Each number is 500 + 50 x the weight over its row's rms, rounded and kept within 0 to 999. Layers, rows and columns count from 0. Numbers have three digits each. The size before them is the row's rms in percent of the matrix's.

# layer 2 MLP down, 192x768, rms 0.163, rows 132-191, columns 192-239
107:561541470527484483447621357531445584527454510470557543477443484496552492535440512563505450506534614489512545456431518487517526598481502495548546
098:454538560489490549467533477450517470491410490385524496418439479492488494477441533480520510577482401551527567486484526514500464531468506440494394
097:492480454531553519526493398470436555471496552464552553499512520493492427504476537549478429497405593531471476526524583444516431483502537605588519
099:517489619406497509462567448599540484458559474499550465516451562470537502520543574537469551427416489507603514554451527473539553595456545441482487
097:385430488480500512465505485537542546457518494593523486457469448536507466553368534471488467458564519494460451498477462483561505506383510556539348
104:487518488519443515532535509584511488481535451507516521482502478470495489505514455489491548508566559532520476508496468536613476481480551526480461
113:530505487448476507522516460527518515431634452549520544531498392537366437460520551531490476495442500487536464560493476590504463491486477591430498
103:520434508500584492499537460485547543605442505445465508515471591503471560445474513448514446459472584560479504445509604549498532437509523372481538
103:504510497456565482482592634530451573475553451588437498503367450533525511504581478552451488542513539482558563458527455487488477518489466473448494
099:468531570515419493454496492454408509483478503422566591562452576473476453454473485490416517513491456480516408498411541453578509467473428449494582
093:536505553485437443549511476533538521448496519470411544511430485481547435444555588556555666438505434585474427488399488529472502526475502588561399
095:491502453554512566533490537528555478537521492524551507523490597470591420475440422470467556549498494555462495545523584500432469497518501505576366
098:422579474500549587451491533483560382493554575557443514502511497535461439440408549451468490494531427435517395485475407473550559536494532435427535
101:563571459468529504539424457581524493526496528394459551529538590507476466540479510449543497514390401474512556465471480474458523407538542523472517
098:568490475472498504459422501433476506542439502498491587455616522481484494442453426440559550401567487543473545514532449423473572527470454480547432
096:528532443447490459498530577479560433574581477491524554515481530539564571383519541479539491480474510611590546575455459514398495577462507474562429
103:477563559455436431478536555468418507524453470495542498575510479489499472492491469443425593556398498401510499489542576488389502473462531490460437
101:576519516432482453471531413452460514377515463507429448494520459521478516534553538477494402518536539520436516473517506522602441450554490459438554
105:530441488541459344462562410548509534470527502514497403535464518560542479493476505411476396502549551437525446520457402566483603476508565497442555
103:502542517530551512482532503446615572426509471405474473473528459505511515526506571524619513508486502497580507457522542529537497499496468561507455
098:530514543487510568415493497529552591509502472502526468577497481488483467491495502490439550469493448531579562467482523462405461464589507552443536
103:421506584464495475598530562449479490501532497473558540420403495564562468393431509506527582617516498561532465479438533450566501487542467472527424
098:412476510505515473484426490618503442493533506491480506457394558593515471455477472441423402567466500505507543477479410558519478469450437513528567
101:499490431577519485461570490453571522552447543491457558515552496514443475510536487440509542529484580497477514482613476453547508428439509481470560
101:591448401448441478516417539456482483511568516386479451557491520531382536454561477528511472528468428442504514500487500477545406520536446519472498
105:593525484496463479525476551509610565546530600533564483430595496535427506405618408506387466457482465525487504475506575492494498549418451529496544
100:490539537513533515439477369467560515470548501542528458583562418530496479526449499454431493501434438449543442555643375512517513564436456435453511
098:433430535497431405564522452462481470548550548466503519481483470490490557510331469526543518546570566524459529541570499502527517560526507485435508
103:514467519381479420422481496399540551505505497497558473512445444476466437589515508480516436446502533538530563482557475468684577429496494509528412
107:636498518501502504476521507476499567586566570431479467491472469465520539579540498527503455473574524546540489474466514453516585442450432458518553
102:531505430436454467517559527554532642533554504537492434474578567585502531515508474529497517547381457499584559454503488505480533425425444410454511
099:587474477490475363499552479376456509466505546598442527519523485459478542508472563533545449526485547564481542492558496511541408532536409461411490
102:497559519501581555528476505519497522547472547551430562537411458491448602570579536556518437446526406513546567529510580479562621417503487466477476
104:449463558463428469541555510610557498534518619529523482509425513464542466463471359566463577539531468545499399502433556479617555549496374434493433
103:463466588508530492538485487518470413481466572455496518521561560474517512488546568555501485517491533557552490514468553548457510480608408556506536
104:479429504381462452557439463504524429593469510471489506600517510513538506425517462517530525429506447451531483504428541454461428591529521495515455
101:519523480483473502382547476561539541534549440564466556505500598546518455432551575500461450472529479522394463550602526552571464459516523489456509
103:510483498445479493510558449459383498514538493550500618441451512522517524607476471527458458463565493477452477458564510536567607444508577515498516
097:515404463599554551509461500536602490446592406455508435537554559464487534471472523532551513608561501517442519546490549469486505513479409512468566
110:508491534469607547522579435505518445560493629538502483522547539484531460464423506545535473435539570429490412433464525479456495533508445458441541
105:491582419524538532459606467435530478529470411543444537434492437539465538590446573483541480569521557541493446419516512461485475404479470577433442
100:537393553483492550529525503412473469462503486485452474544538471501552572537527483579498508390475463464513462539523552469536496503444515401482458
092:507511508594516519544453589545495534457501492459426501528550466529496505457534469462543563488469470563506498548455515543491463489559435536478506
098:482455476497422471507514598495448523410481510522515423572524459454493411490453430487478446442594467498491495511633603531549504494488433511521519
098:542524525572546502496537453444501526410468562511466504489484535480473515514527520546512552486564463433505526498504501457476393520550441464554542
094:512505516484507418551480413581609510516505437486452408505573542579435491466519480453477446466455458565474525486448507520457484567495544394518524
092:619548537568414469509448457556484512527537570493479400497527397540453512613548510469538431505532448503437475479462561564480506509447520531480560
103:533497546525603525357506540541513580574415534476491539566559479495621467462509455562549580449587452543590522461554546455456535516480537437449459
100:506506553454501517508555516523440462468444430533541629467528552539435549462515490438522512449441495435515412591510530524495431595508472520469489
093:427540398447448511471457498517521534475450503520491460523590480530539509534593510518487509546516464403414460517526542496497410455497495462442475
116:447582499477565431520447481551485524524536515568515490515548566450544469462407544457435413545584481524500471520506523471538494521413526493537455
100:489448537598512542522498551474442476414528442571329422414515540481510507487538512474471501526582469536442549536495461460396436619526513548532413
103:421502471562612508429500498496489530416463569523480465437585435484460454503511490453522510563513558535490470500582453420485462451519515490454483
101:458414419493587521568460405491456431492546419532532442523552443441462516417494590524542539527506485469490596512566426592551494556498529550546450
094:380415432551463450430506575479515575517545481464525432443530489496484457580478431546564512489455480538429550494505570528474464541483496530438350
099:532453508594494388533528453501507550458565420590511509512585460484476452460568411443451498405475586457528446511408490541465540501591480455485478
096:478515433567543511482463561501461616473469537468468527559553500552563508604500468441481533472505518471505541475555503510536554478541500562625517
100:485515464478499565466543427432583487561437430507431449491498534576521563527627472493473537432446560448517407360549535499501488480486531541464516
092:484505549540462514496427461402515504492617513493539493456469518554522540547482467520423400496504507494531427487517511507588506534542556506562522
095:504567551543512504533502519339483489477608500513558566536431512472517499486552477425564540448487412453455450523477567422436467500458543551501478